From a checkpoint of a small transformer trained on Wikipedia.
Size: width 256, MLP 1024 GELU, vocabulary 8192.
Architecture: LayerNorm before each block, no position embeddings, no biases in attention or MLP, tied embeddings, ALiBi.
Training: a variant of SOAP for these matrices, 765M tokens.
Each number is 128 + 24 x the weight over its row's rms, rounded and kept within 0 to 255. Layers, rows and columns count from 0. Numbers have three digits each. The size before them is the row's rms in percent of the matrix's.

# layer 10 MLP up, 1024x256, rms 0.11, rows 0-108, columns 0-127
102:103076148100165137118131147119171125107165122185117101124130137120154100090084119090128149165191105152108127166122104106137188125122157143124103115152100095129131134150143134157110101159137146125151141120084154118148120164133122124105106151135126167124128178113154121136115177119164120126142165114112128113129104095107167138133125105139093139135140124102116151152152157132118106097130
101:104146180150158091167117097115118155152104121125096133139134158073126135121131095129148149111152146177146116139142112099125135147118106115143119159130121119145109140150106093156162140137144113133163095103126167132096107114114164112125120099129173104172118116110108154057098122113102119068143136133138106085074129162098100156158128116098148165163127128134156093115119117107146137161167
101:095102100119145095137126134127110079152133130084125114139132121131090119086034127112138105139113113173130127151133118111164112113156103127148108116185126120127117103097152159130096136106125114120116141179141109109164134165088143119148113152148112123161121112163140123162103135126112115122085113151124103133089097125101129085098174167137121170131101131141115158074119159129101150153121
105:123096165075115071124112125088144120141097102134131086106089120130083105161118189151147098160093112084122104162145148115148143131103098118108122114095108130139119146144136149092156133125127120094123119121090174100183161157124134127071124141147100115151137104131157150122169141134150143118104149132160111097138128108164128127111118108145115104136114155111124089144097104111149085131155
103:130108108174136121153150114141125084111121119098180116112111124128074105112109106102096149121168118134136148150113140123147139129108157127159147178125139101151148137129112144129166120135100159149150099125144109096162136095145130156094066143123135096106137139110136154101150087123096153088168135117139111078117128131166135164131089142137146148132097135134082108183141141142166089133134
095:120141140140108138128113144095177157112121103137112149108117127113140174147157190125102135123134143065101123136152160132119132149143127106136135109139087106127174103134122103121101164138091076117162063093161117129117106169130165077093112157155187090129171158101144121121135122155101159145138106136131103104147155102131126127093118107114117125101141106148123111134099163110081101182083
101:122156137131166118115194142112155140099126124133101122121136103093198161102120111157126150117057137128152109140135125156164128176132149143151123109120100132141137098103164121103122106100105134133142117114073137145127076061122138145151113117166098136138131176119091118122112162157149148153144089111140092171118118144160125143151122109130107147161154184151133141135118083153124075144140
107:143135087120141112143132129103180129137162110110114120130163070136117158089162123131151150105095126133105141143184100148137139147145153118115133126136124130134063114133117152139106070109142114141124137123094101147158116139116126105107106104160161131113098151115140155109151137138102177125155088116133133128136148165135084175089172108146139095125134144178114126174124139120072112166059
101:123121122138140093147133134100105126181121144151144125128149121129107078126092106127114146108152132109101130111100144118128174115131173160099071150105142125096152118106114121144169149129136122105122120193140135134123137082162144138140118107163172129130144110128128095118105113124132130142120131122134131129101174113087124147105146137114163139131114146070071124145128164153120109162119
095:113099080162104151142149134132108103125113123145116124111131144106102129166150116158137206090109106121176123126145121170149133095128121098144139105145144120139123079123152159129122109142130138105116129146156137137112103151153119142079102151106106125170106150114101118149087161132144126128131112120118171108096132102133082132133122140117179109154102141139101155133156175116088105125123
100:122126118165154099091156156086157143118145144113080100100091181120076161115100116100164175144120165100151126124103130122098105134150133124104119093132092114155150151097121140139105099137157099162129184117114104155101123142136140107126130123112095103152146125109119112070108105127065132109145159141152117128098136086146139149118152131112111130121166110160099141101122088154135109126149
095:084113104150143143129149157137124156137134128109105114130153134085136095105141082153141146148134121189118172155113142101136119140150175089113141143082102102133136127152138162122158124123110140109118089123086110128124140121088109107114158100051138146143149108141082105129112103138130158114135155155106102148099175113127148149144149097053143156109135124113120136142132131106089151109099
097:133134133098105103152118143092118120111205148112119107107103150133117101131125140139072153121139151150142142133145188104132130139132127102141147154118104137135139165134169171101112121130110145123147127081103123121162105106158102109158128131108165147101150139145097140157125133129124153097135100132121152108194143140131114154134111141100112115126178121132115097139146120104155113100107
100:134162142115100087132098149117123165078166103169081112137106203124096091070152102124120070096123132112138078108135142134155146159103121137147098133100141178135144089156116152143124113138162156133129140165135119163114145159151138130149108127131117156119117146155111126100127159125106147155114102115101141132130161109137123102105122119151124155127156112181124157152118085134095122083121
102:156165117119140111133141073093132122129116092136111125109157123139123094112114106088160110215111173117144099158097125137122137141137130120106154089109171140130132161114090073152114191113096145098118123122125142110127125130159088108146109131132168146142156165137163105140133144138117079100143125108143119095112126150138130094132119111147119107150142089199137097108113124094151145128049
100:105120147134113092118105143137175153131121129104149097096152118103155107106140109095151145096111129153131086119121190130100097136170150073134140107110124147091097131132154097145122127150151105099099110126164143178143157152132115108105142093104123126117161172080126129146083106120079153090122126109134114136148119134106126123173142130131096181109137116146114062148107131144100152122110
095:091147160102126180136108125161124129118136134155103130164131115132111117112124136160139079138095103125163176149138129122117150144147120100126122135090159077104120125112135128127131174131146099102130108128149138055149128123076131137137130170156153106124144138126127120096108150137113108112098117127154124154152149157146146114101109102123135122127118142139120149129100177141155148108098
102:160147118129125086129093164145093136167137172172125094173116147135163147114135134070115131149113162133139105130091171151107119140129080123114132134179110147132122149121110118146153101125132123124113128136109140124108130119136151128131129123111137126107157139090121061118121106092136097129108103141117131122156081112156134146125111078191136132142148162148117100139145126115105126140156
096:114114189113134130101142100100155148186149134173133092131130148161128132123110132131105124162095152132097177138151147112176190121116128169121099131059119121122127140113111165134155121112138125153129127108143143125103067073149129097094132145128133174152120104103142104149116117138115117088152104131133105176134097153108123136111085119124086142168150117116101107098138122160107149129154
101:152128141136147176126121079134118105105181165096122095147163129147098139154164124111131128140190117165100137143088174128168127104132081139163157124103147127105084135130132089145114109134168099088110128148110161092139137115123098184108117114130158147127117133063159096132112091140140113140133104138139138117120129131135130149129182123076121139179093143104108139130105112091134102099133
094:126126143116144123114071126141147106131151143135119145135133146129134132140142179118114187135104124163134112098161116118157118155124156099151164138114120155110118083137142165066117136172113089143152139082175118131125095160114152136090128084151147134091123102101106124097102152144105102066140146117100189116171136117115146143127149123137116127155125131116130067108135149138077108114104
099:141099121155126142130131134142090093133109125132132127130119124088096115132113157083094152134144131105116127096103119120100132104148135148097134106113121141119140147131150118133100145132146173126097122109122148167114143116127136141101133197073129136115122157113096115177115124163152096096199137101132095121129132181132127038130091152137102145138111126116100110128176139107113135117169
102:137110110114104161160128130124103154137167134082179168163145181113124148108103195139144170160123097099121170096110113100155143141118112145122145112120130110155146116124141123150110089117131139128112162141112124176126114185125139124078125101150152126148093139113125131088149115161139153164174129106128096080093138164124103142143127152098124103133121152113148179126108090117143118131120
103:134109135136146140116147152157158087134122133143160108115145140143131110137132105063141136123112124167089157080100166110091152117154131114143106148099102120142090141095092123100151070179111131134109152104123085163115117134146119154187124149136178154150136115116148137082133143147168142106118141105131120140127195139159135114109124143125119133137153135087089114168137155126096110167101
101:111130125098135128136124106159105143135170126098113154147142147175123123135146147102158117136112151129121112092122142154138101173104134117125156072166124112156144126091161107114140115144126162110128118091131094125144164157151152131161077114174109114153159116157119132123163139104121069124134075157086139120108111116126119134127116153145103147140101112125183134115122125091109117135137
100:120118143116133126114162083159138133100125182078126096079140144121116143122160121171120171143120121134123130120100122127104118141124165122122150125135095113149103112125161104109112103123140116104093076160155147103089089105089160117122070132137116101167134123131138135153133105094117093136164112181149113116129113095153120084124108103167132127141100166134088168170105089136116120113167
100:157081179140090141081120134191145096123142129122139157132162133135140123094139170137108105132102143185132171172202094120127104168126116135113146105163140100139118107148126143119138112151127142126103098155150105124105115205115125124126117130157157115138180177110143108104136118139095118154128109113122140136135145162120154124131143125152117144112143134119119133132115147084120118126147
102:142146131141100117162136099144138149146105123134120159138123110126131102119108106148109146125094138134108119157070122121111144143096135122181145173164132140141101085131152116106210123106169128135117117109150110108151069141177107130073111104113089162143095173105128133095128116162106120118128164098108094114108084169105121102146142150115157131133172080159151127113126164102098123104129
101:129129074135108111156081124105123140143093159171125152145103167125119099084116158096110191156124111143142106129121094127113167111152112136114144127123115137162070128126186151164163130076088136123100134178120118145128121077144191123105173135111111103092144103152155126127109115121164151127129102094118164118118153109183110090122139169141115162153143086113176121148119133130131123139153
099:119130112095165093146173136147101128118162093153142129195111135125143104103118113126100130147137153118174103159113094146142144155147146126115144169121105140127164102141166113091129130091116162148131113092147125102107118191095161097114137111135086122130132155116150110151128133115155091111125107107162139138156103150096126131155137128167097136143086145138115148159155143123125139094139
094:110159079125139122088164127137070105154147161123093135124160147124124132089150118140110123129141112133100100131106158164120130134114146144052090140152087098128098122113170084133101111118082167166145139132075112149113108128128090165155093159082132139125120178146107129150142123164134165124130133173155136115116133153070121128156153132128132094179151149123149162139116119138103125180124
106:159151182160101108150187127103140143144143117129124083176132124161108140087115144175118122069123169113141100117142117153147156138158141147102122167105090088124154105091138145151099092077160143110107111125121165172124124100107103151101117121134132152132151125136145128122131093119112157115105127078126088111118138174099098137088107092127155165114135138169116147134160145094134103121135
101:122150122125130112149133140154124142115114158182138115114144107158117154120090143139151150095130131132132147129129084108100131141117098131119139194117110105142115147128148097130137151140128118189101110139111142091177119112132149131138103148150170138113111122114122143085125110151145166170080167132121176149139137178163119183147161125133124110122111118084136085136140143096181136119135
095:161143121143135098148155118081163136130138133109129101160137129092162103116151126139145138119104174135152124124117139126092123175117152159134110100134111145093081087138151142152096098118156091123111151107138136138166129131091143138151137131167108142127132144117136129133158145102151159123116110167116141137097123142097149137125169187120097116153137123118163122130124163064108092096134
094:108099140134146154151138146091117159109128115139154143144154138112114128156130115110137119103104127168113147114110119097098117136115134144144112120128117108132158143142096137100101075106049143117149179159090105139106130118150180164115122111133129125167142108159111120167117142086123096159121105137150110122128108125115132108133166096147094166117142138126111102076094118132126155131156
104:123133143161095074115095133084133133112170125120136116144098180144113130085154140130131120136119078131128079085092140109118118076171131146143115128106097192066081150149137147121131195162106173116128126146136109140104164145176118106169092138140164087145120145107133128117100115117182153122108158141121102133121105116123136116155122126125128087110134111116154106100122129125136133105151
104:123097174108116109106134119139096095098130166114116145114136135133125146131160156136141111131146099164134148173118170100151129121119096111105115118124135125095116083133114165143121142116164091129123115115129126119167136085144093105147045128129117147156121190110100123137132081131128121161126130199139157137106120172115089126135165159152110149129076088081096084115136131110087138094146
100:123126066141128123103117137129093114174139143100105119129127145129136118114107107114122140143115129098154143172105111105112132135156117137121160130099130140157134160141184095160159133136157114108138132133158145154120126136092111111106156140136121122140133102148127112107103180140158103137159131164104135144136146122105100128124135146120098169127129086180123076156096081157145127115117
099:100126057135128146148141163107141156161097121086094139135169134160110121121123114100118156167157184131120147127142142131140105142156145177140121157143123143138101166138103135117124112094131140129140138101160128134133116142085132160137160151139148130108143103153123106151171110131158125161143151128114133124166168173114102117119092129134146158133110129140107137149117106134101119189132
098:127100143166157151135128145146126131123105112124126123149148164126115115128165155123097138130155097129108114111140130125145115130123115113126085124103113090107129119119122151151138108124140139139132097131147132116137140106080171109126141136131128161118118127127114122155129121114143158126132148135125145157141165146124096099116132115147103203166146130116143104147127120138130123077129
106:147136093155157099141144105145146153104142119185091143068088123113161151097113088124152122152099150137082137133146142121125092136097170146118110105096115089116138134146111137154153105113141105162124127119119155114106149123139109122165132129110150106129153188124191103127157152095108142150140131129136122139136090123173105116105121096116127166132110142079145145115139135158091092142143
104:154067152123179128087112130148142160141180105121160111106117118146108123146068107135183165123116128111160113160149115136134090125119128110148169126115098036126133125125113116099110103092124147105138101150095121118093124135090154143137134144093155130119157135126126118112100180168111089110110114092104150087104168122114153138116103116100143192103088126160099122116160134131141115125134
092:146128118130156173141109138129188108094144135166122092193124153085134164126127062116133136106115153081143092179126106119163113142123102099169089112130115149136164117134114139137122135113122117105118175136157134151160122163137171100102134098098144106055147120168128116102090114096116136149132100106135140145122113170131108150081145142146108165128093132144115138135095125132152116095118
094:157140104079124106181126129104088130135121137063118116134143146114137066125140103134149118165143127138066148167131128123136122101078141157115145127135184131145136139129061148107065153134132165108091149130147133108131121137161171119139112110112090141113138155147128134133138107115104084123119127116111123162098137111115154117111128117104135161102104111126128146139132152139150132122110
090:111149110134143153155135140112126107130132097145096134112130140146127120080140101095148117149127121150086091111157170118120097130087156097142101109146083121172186102120110121110141161098094146133071132114126120109099098113171107123136129146152101145149166125137180131123137100158157102066134124168118117112125113148107136148190141138131134127149129106121160107106120119129108138114132
097:134091102127081156106138148121143133152132079124136119155186156142120166128155102126130130110115137126121147105122137112142137128103130083115086133162155126093129140132102067128154110125088138181124126130131144160135114135131139116087110061151129139135158159109104144143100098092104128137114140152169107154131121134084151083108101111135127092137089106139067122100160169134105134133123
098:140106118157130113132133130125096112124105153158121129120102154122112102137104146153117149099167142113090152135105102139114112107145111120129127140180152159127128082103153127129124131127133116135162179097155109093172132095110093118075128155132097134162126130081153083120119118109125167129091118144132153127136152175119114146194125164138148108152149111121108160168134116129156101122089
100:160158142084147135144111155140167133140159113142136124138090133139128122128166128135159107119133137129128124110145125138206133109112109117076105118154088167105137112123115147145075125118107152162126147126136125155151137148140140129133107123155162137135121136115163157136125158117114131174153107125116142146160103162121128148178122135108137102107119193133081115109134133119118130135136
097:116147145113129173152111120142176132115128110094147120171131116087130117172127127131156115133125103117163160097097138127119151127148091169137113130058150150115125169151114141142167141129135122128136178106129121138149142117094084112148139133162121142098140124135160106111091161165106122124153101128131150100179148152106106118131120126116113113088125130129110132098119165141102101079152
091:122117144097137126102117139107154101096141169191120100124116083146152108140131134127168141141112162141122121134094110061148133107138106136102140097096158118129128079078114109143107156143111114186118154133092152087142147092145145143146114108106142122127123127132105079123157115154093116153129176136124138113092129141137113172128104153156134136146141153139116120156079165100134111133140
097:155104121159133114140133144093108166145081126120115137154113131089175098145162161098148112138093145135134099149153127165148114145140141113120185101122050144146167150101165154124100136083127104111163134132143137131158107096144133103115143126133111158103182127115115073128114097146086147104185131119124135124148099100120138114126127112147114133110140130097106088136109138119115144152139
114:122127092126172167153117135140113128101137128129134152161139099118116171133150130104130134145129123134114182130094127104146151096146142101138119084132146132134165114126168132062137114157143180124155173167145134074162149123121157101153154147149123137145119090113140096142151140110116065112137170111121126134119146158102087134164125119142117096150089139141102127100120153130154097123141
116:071147116153124150149130135113175127109140143101128092115095117109140167139130100164149139114086135145128169135135109111110122145130091130133124141159081140138139157158132181141098100102087165129121117106150090148137143109148158122155164188108148116115168148143158151093156142124117106119121119145147117149113116118115111150135137187165108095102111118101104124108151140129168123084145
108:106140154087104126110142139158141089143142111070089094156130190150109091100142119135153136112107160142132104117131130121156115165142117121116121127131087126108098148165158118131100166142163123144132129139100085144143138125099103140084087102092085136130096121122145136170084093090093125147157136110126105114117148170139077117109137109155101180181158155127131121102089122140084123146109
096:120103089153135093150070165160125109129123115126122116155143138182144095128107157137142127161120158133132119131124134131113146148123119092126126108122138140147141113148083117126159153179107133145133135120173144160149118081152146095151134160116131135123125129149170139130123122126112121121157140136147172117143122079106115161124114118132156124134107107167134181145136112113145134120127
104:112115158108120087161130167119117125166098157152122137135117123174104148104104115115114116087153185150157135162146130132082134130129117080102167160104118124114112122162136149139101142130094099122159174087167078134107174115156126136105138143121145163165095093127146108156129106153134147162127135139126126177130133137107125133148164100166161113125081149112158144125121133083173083103096
099:155107130105101149125112180135087129141107122133150127118104134170112141114123119115090128111095153152116122119143146132160130143149171135153160149106106138114084143134131156138076115111110104122170120162121145128158169155121198130175174129124151171137130101120139121140107158108092173142125139126137084109152108121123126121140119115138098114103142131093147112157087121112108129096121
099:109127084155165144118063120137139125175142091132105082126126100149152155121125135153153135159083101105128125168159121074120121135113165108121134127126154095130149117116095106115086117164167159109125112128134144121159093154119163135065120129152090107152135124105152115155117119121128110131177149122133153107140102112113104128168116130094144157149114097103136116146103115126135115138146
100:136112113154111116116106118068156148155116120115095071161133157115114136158129129146095133096088128104131115144127173099150134178124169105116091117121092118131133124124158146113106160139127116081110138122149141135156114089148153101105080128135103162111155104148150101130116109120114153138130162145125148115188136152171117127105136127131129143133148086125093118134133118124118161114139
100:079084170105140137159108140125103103121103136096127152152153090137136099135129131136157163150129137128104147134112131117146135199125126099093091104111075131129116111137125136154140163134102082124129164156140135076089133134105143136126153157131108116104154109161134125117124084111122095137134140089165137106122145101125131141131133135111098155119152092118135096113098151146103084104140
110:104074111140173099133108133120141160106088141133097148138112176101132130104127113124154125112114115143115099111100125114094155122107107157141148143147157131125155084125154102146118142146112182081144134161151122153110133131162105172114118161164148145141140129131145128162169125161093121134114123099135119126111118087152156167114138079135114129134119115098138126133091083148137132143092
103:120088119102167099154153109110115172156106142134107136161108134122108120113147112157156120133100091158114119139108081143066174139126162087113111171163101129107137139105144149128162143105116134107136098157149113140136116088165112103097082114116147147140170109115116155134170060140121100150115128133185130104139105087128120121104118106162132115089124131120136106130160119141155113174141
101:134185144099123059140153161145078154121107124106112138139150150119114096126138142112115128096095117164133105098087135149117131139120133130163089158145146128078109160146129155156098104102116187111146117113065133156169161145153133149105123109122115189101140139132172155156107132146115129141116125133107114131115132117160113102153123120147109199130137124132134099144125104115152134082116
104:151122143121164096107098112159117118112133098102127127085153131114141096146108101066172150141096114155124106118104178093148129123161129114103172129089106117147103069140088074128123121126121165141119141163134142136143137156154162140072131078136134125135148096095155134097079091145084107138116128063163094146155151119128131099112167130126093137113117133114153130132134159141078132110127
097:120136135092096129130111151146130158125214119156140117128097131087092149133152139133145130136140150129135164120124119152142154192154148116162145098147123064117097139130108090115093127166111113135138123105122097156131134107124122101120154100112105105173134141155156151095123092153128143153154109088107122151097142150125148131106122125120100118119132154189103135106129121117136123115140
102:155141115122126113125125170143130142095160135136125169152110092108118118104088171148126137126120147125140122121111125110067168152114130142084122168103132159129080136103126150120158120127099129140140078152138134142137106154134151114136144165176100151088100114123123140091139134124117156147125087149098131098128100160106146111121114108150152127143133080140053159152167102109125125116128
095:146129158152111087136122138180116102117115140151133137122107103106105106198155081112131138126110149129129137092099146114148160188116152096118123129114116150107114117131145124132107099169117138125171126129127103118076129110127149129123131110107130152052136149072164157104133164160096116111155132134113135153121154124125126101157139118091087112140122126177146141152146133126135092114158
100:137138100124125136125149140119114117125104133070067119103147145150089147146090082106154118127110109110158133143141179100110126151169154113102114128163172079163100113117161140194145130111111104135111113145101136080107070147085163165118112152142148105139143118085147115140174128151095092118139132098148149132139120137130118147126069147182142122125130169108129126120139069143152149156132
098:130139084107195124139125134135133144142154119159126116112135113154138139103141105115159150116157130105149103164139074102113116135131151158149117104119133128152086127142172124109100100163139116128119132175122162137120090132117124119156137163119147160105150152100181131121116160099096118140154167118100130114108134169091118133120124124102144161090102105142100147112154132131079186140169
094:123111115135155124130147133099103137117138146122135134083117151138112126099098182146150135124144109140101105151146154122107183124166108171125109135133141168096058123101112105126159091096147124158128136132134070141145147121142135133135114112110142108153121149129142128120140169168111141090134144128108155123145137096123107110088101105067130107147150108136103119139162104168172128095110
091:114108119146146147139108136136120108111138141134144076143137122085152119067114158149105114136136141156128086100109131136122151129136138134155174123102098182128103131126111135134145106113147144115108116064115178166124122141095126136115136158142101141141125127118132130168149104118139092071127126161125089114144149169131144118133135074118096091149166161127147087117130131117163113144143
100:148128081118154115117152150151099127139148147102102113163126129167099127117166189113142143124099115141159124111141125094095137090148160083129105145145143161079134098111136167144145121122116088109109124137156132137115119118123127111127087132125087174084084091111166144108108127113117144104122116133126109127146111145113084126104116096135076123142106134128192133107151146101175120135153
095:127116156129092098136185109123134112126108140138146137115148099089126135123128144047099152082145131119146112150134143129114142169098133107133107197102148118156119075058124148127117108137117136161161140141134173174135177116107154127127152086104128152131109111118112127118083159155167110103186112129141141088086067140153106144147101111131112165075086095127096128132147095129100107153114
098:111123171134111089124149141082079106118175112141131083108152139112140126128138114178141131159162143150137152142154104100142130098134115139113088135136098122158154113145129145099101147123128133151118173145116128109122149138139147102125135142149144091127103089095166095092153128099137089135097093126162105152143145125145067120112083136163094141121140124095133115070112187134094114077112
092:154099104151149128140119132120175105126128094143154111115133130147081107116135127133080156108139165114072139113105109145115167133153157140110146143160153129110101158142096095159113151077068175146126126161127143151121134107120168102122077170156135139145168150135105104104120133148167171134100124142083158113120113125124151104119121115142157130142122148149132140127123129163133115140139
097:172092139103156103169120167157125167112111114125118109146134114176127173097155203145152199085096127120115116121123120112129141115177128133105166137138118094135142151106127106086100136135146145161102111144091095116073115150098119163094105144123100189122131116102149154092092148150116099119137122126103114135127147141156127166106088143116132140147131145091133116158142123110151133120114
104:123122103138132192117138147121142144154133080142124154140154145133145162139064093156180113148105137119152125147105093130147094147109156151152134084139147136101120152123147093134181143134097136060133110133140106089119146183141162137108117129143130138103186146153176152114131135125104132121114146131148143096098156144109101136119103119094088079105152085110112138132152121190111121141120
094:125132170136108147116132171081124120120130120130093153094134126101157097127121090136109136169104144130113106126158124135093164133116128121105092136159114076130119135116103122134117123143063118114120157120148116146150144153137154067153126192106106163132146131144127131142131091109075141110122159103130166139161113172167149083098100100123112099128082085102135131170110159104139136144177
099:092195169134161148143117146089121084143149102116164122150141148113104135113082133117110139108145138143143117144127106137078119137125109161096118123072113114188113115089124133142137169139107131107116116141107122182080112096124112130141125113152134125147128154144139145141132112147126123133142087091147156148101092118129137074121126117106132108133068157099161159136109135136122171109158
097:141117089127138129154138165164157156102096072092168140096152145170169138110117172123110146175146141117083120095158155120080176141159111091140146130175118096132138113134121133131122113111117154113154179106129123119154118087093125122120090120159124109126096128152154138165144131109115095126160133115132102141138140131178141119110087147129149138113105105159118091125103113103101144148141
100:110120122123123107137147152150109090127132163168120172081088139101111106130124108089132133115117127151094124138123104123139149152156145147061118129105150096066136131129156143109134148139142120115135147107151123148116139110101100131149156161135109123105127103100164123105142149138139136076161159093129139126110126134139127121156093112140105102141070131144112103131135093124146132167161
099:098140120148151112138120153125097118118103139090142148075155104161125091072122121113100125106168115146166160105119155089114124125091088122138130160140111161099145148129153161128132083151146166115138112111137113165118147151143112134148050140122134142124135149146106125101161131170102114142114122139099147160132108135175123126136050104145155123115137118134133174120150096135119116110149
101:164133121096147122143161124119147196113135153115142101118108132126084114146141149087146099159115131122169127142124106114148164137127166162110094180130070096141098147151159135112116115139108116077140079092153095068151131128114171159117122147130139148127185133140108144144146154157150138136106086098127161144114133127110129103134083054123102111121123093115118127134099126129138095134150
104:107180144126075091125092140116112164124179154103122171105142176131127129096141119132170134118129146098124116066157155084156149142143097163119153133101096095137135142109159132088151111116112088142139120129093110144112107103143123170138129119132120113101129128093160146117113109192126150147139153117200126119149083115151139139117084125155086129125112136123118133088140126111145121137120
092:125155094134151096119178171120146158131077114139087116096138110196113166136150108155105105163133113156144144078095133125101165135118135138133142142083107125175154136156135123136079109158084142132079145093139143157153141137130117090115150162163106134087137150130135134114099171109145114138091131134115125131075121137162088103154118160116120158133139108168115146125101109176122173127084
098:184129134134148116148124149078123110151129125113158144093115115156105136122104151125132122111157100111116102141083095101106127119104130110139126150108130074119156111077150152093176126131147144156124114151124130126141114130094126147128123132131129110129182183114156120092171116124120121154102132140112155093101120118141115140133120140099151123110174167139120122093105144090164167137147
097:167142128148117128147158151134125101158110090117131129137123131163122127135126088146099153143084135144176144117127130122167143119138153154120134139132105136172147153134078112122134109158102133096128177069073123133135109089170099105162147130112120131141116118143090109121154150101172139148143097169136122130133106079117142122094093128152135127123120077157159136123058131129109096160144
093:106083084140138110162128108083158163113162121156131116148136150122117118189125121157149128150143124141137132169167136123100126171105136104109123098114193113129130114106090141104114136114129139113159117123109129080078101133125180118155100121145107130145138106114153131146122094161146113118115135157109139116095127144114117117132134104130111134141109171103128116118166112106098142126118
105:106137134106125125167120092119099095123117118088095135088171145139146119160117142153153145136113110109153135097107169111144137112132139196119155148133095128138093161115144121117126109131096141067140131132090089149143124094096099132112116138136121120142178108121129136159139160121120144080145141159106082127160118143154113170096108101120149157161130141117102083147102058138130129161103
097:127125130143134113170120137161129108134116130165137117135149141108119159150123087123069095139110107122153113140139101137136160129172126172164114151155106142106123167147073135127102142110103147139089111079096146145142113149076092123155120120127155128159137104170148115125134148169130146152148118190152133155134153147114124121117124111145115125148140143081112128093116170139096123079153
102:097138116149132125163149140113128109094157118132123111171128159113141091146115123131144133124175126128134098122124126103097081134157163138135107098131138176122117128150144135099173157142098106150158148150134111142151143101156099107073116110149145137161089151116114181177085151128108110150192092084161106103100136127139106139093110158115115121106136121138124150149104095111108171158115
102:099162124125160141167145147146149140175111105124120142111135127162141138095117103088130102123116142133143123102157137105141133132143094165146175117144078146121097110137144129145116153128090128128174120098133104144151155104114103129093132099165144148066162116055167084092156120124113131116133154132090091155143134155152188144128137101143149156119127111162072163153128082168087117164114
099:122121137152154104149159168107116145126138107126119139189107146120134079111135163097148151094160118135117137155096137129174147160119111104092068119110131098115077132110146124142163126144116126167104120145140121105110136122152114103157114108118074143135158157137145086110110136078148132112107091135107148130085124135131120102114133130145115155141142162117130075173107076109182118139087
096:089152101090159091147150160123138149105148108154100177123150150171145099123129134105124122096112161106120183131090119149114115138151081148108085122196110140121159169119129123165112109131113131092148135146123153158093140168170121122184135096162120150119140106109111092125183162142116119121120130120171155077152105113117120096106103162083127147095157120138133102128124125121143128157120
093:112142108138159163143166130104129128152118155148109112171119121139160119121094118115130115140126096128116169106124138157149128103160097112108109084107125153091126129140125138105122131108133144142140111170146146132113128163157127160084118137099134116135159153087179138107144105065155108085099111140085144084180147104132121120123154082101128151136110139135137142142156153126148145166128
103:128149164129121102127159161108098118163141116119171122085137126145137106086155135121154108155080146124128109113124073150126094084098141131127154137101140134128123130114122155106126150143146127095125088153112124168089169152099112139138179127115123134099133171125136089172131110139075101091150173130112172135150127114117141128097115089113097133144102133103067094127073155110121157090133
100:099110121120103089120099169117144148133068144128149134109111126127170128129081086129125105136146159093173138132153100096183120145108115116121152127134134161121106136118173096134109098122110151125131148117077124169151106137170130109090163109076098103109114153134128166143120121146111142140122118100109133113123128124145152113134149129107114141144165099157142127177099104093130112144150
108:134102107120174123098130150149114102121096084108172121109085126127093111134114099118120146116119135128134142171194109155108157132118126127122090151138123175133111104136127149139131122141152124129140170100166106147119112157170152135157115147106148109111110124086145087171129095124105157114136114135104097112158143108101148124138146151140097099104138112134079065113141130139087140118102
094:098175118126135127124109128138106115116131104153145124139095137139176156109147081135104170156121146120109110106135127141132127109166088099095087095103092131134113123108106159123115138102121101152129148129139089113141140121107120123158122115135113136148102103173162140098127135123130119124104108128113150153144149132171117126129157117128129115134135130118089103150112140124187167131141
100:122130169122106131166150132134122150111144114123103109108148145155123162120178142136156089131097124137108121109147149122132179134178117114119109134157144157124159131164161105102093120144111124123128161154128121146159167142159076128089120137091139118118111084143115172118134103114142127098096147121109129106097174157099098171126103155108135097143115157144153134100157099179100111116109
100:098146154146119082140123115110148101137110129122107168108141154122123115099128140150102139187095069138124174129115146124085127135109123101125156145132103113116108139163137133108158120106136143150129127139168098107080139134099164130151098149119150157145140143123147118117176109144149118123084161078109108144159141075149118113127124113126172110093127116140102149134122150157081128134120
093:105096168124166153100113129155158130144138103156130155125127114110140155094141080106152148146196120132128098150094140105066123140143164106154154135177144117142110103095148134133107091116142157155137137149140128126105138150115134171125105106153118120104121111158151119104180121128139113114137145130073155123158158139133142157132125090131143158111087120155163189096113127165088121143111
105:101116149110126103128133113129117118132110111162175186130150180133120087130116108104080112117108119141128117130089097156090124147143120128145119120179124157141131159112144139142112166124105090144138116153159135124140132102158060151146062119127139139149133127160140123117115110133115166099130108151114111092104110145139126119105160156153095120114145141153118153136129142152134118137133
100:091135127085146095137105109084110117130110108099157119116150098122120081152124153107138107121087151131088151094150119158142130145123171126121176114125178136158082101131113103126113105157089125134110137144157125132109131124122119149148112150154123092146115125115149127095126110125126138102120042103168133159099145135084106132152095163090129110148146110151161134126157157163111130132134
106:196084067127143150130132127125144139163095138123120103118069165151122133145150147138108147107105108105134116123159146118131155134116152108098121072117195116155127126084099133160148163123092133174130170140087092153137086124110144122073077139091207131087145091100132124129106146109161119129112109174132154141139142153161149124136112131116130126108121141147149105111101134087102111124110
101:145114140108087113205110113074137114082137098096125131098125163157146166091068123147134149151128127107133113105111121143127100142115118150129091082125134136125098131126109134145167124164130090157173150154114148164126162149124149115136126154169083144130115150135165172125150128145155073131162125112079151113122119123084159131109126130106093098141083130150130167163142110158137078159125
101:124134108151091088172150077099156147133143151120114156105119113156144101148064148116134137123142135107144137121110131155169146076122146180148140157083114163126131142132150094085132084119118131137101134182144135126076141098137108125101103150139102171178132121156131089122114126135160096113109121127081132135134119119129117141113124154119139113135116119117126125133141105113137087155082
112:123111090142113116104104127106130114158142099116097129109177123140130145120109117164129111126106146096096158137140078105123128108178142182099120139150087060140159107108098152158122116157106167112133168157183131138120124164122179121154113098125111113148144135114144150082113125159140090122152128143150134105156132175155074118132116098105095136117125083123060173158124119127143137139146
100:078113121155113158136170126151175124099137132077129087113135168101085152149092081144114137128116141144140134146097145114148132160111142121130151120124127131156152070149118165151141127117140099145143080113080137134142087088106124092101115106143119168159120118139150153142114103105104179123119136121135117124138129122101135149128078140119132100096139149094136106137138155100154127108151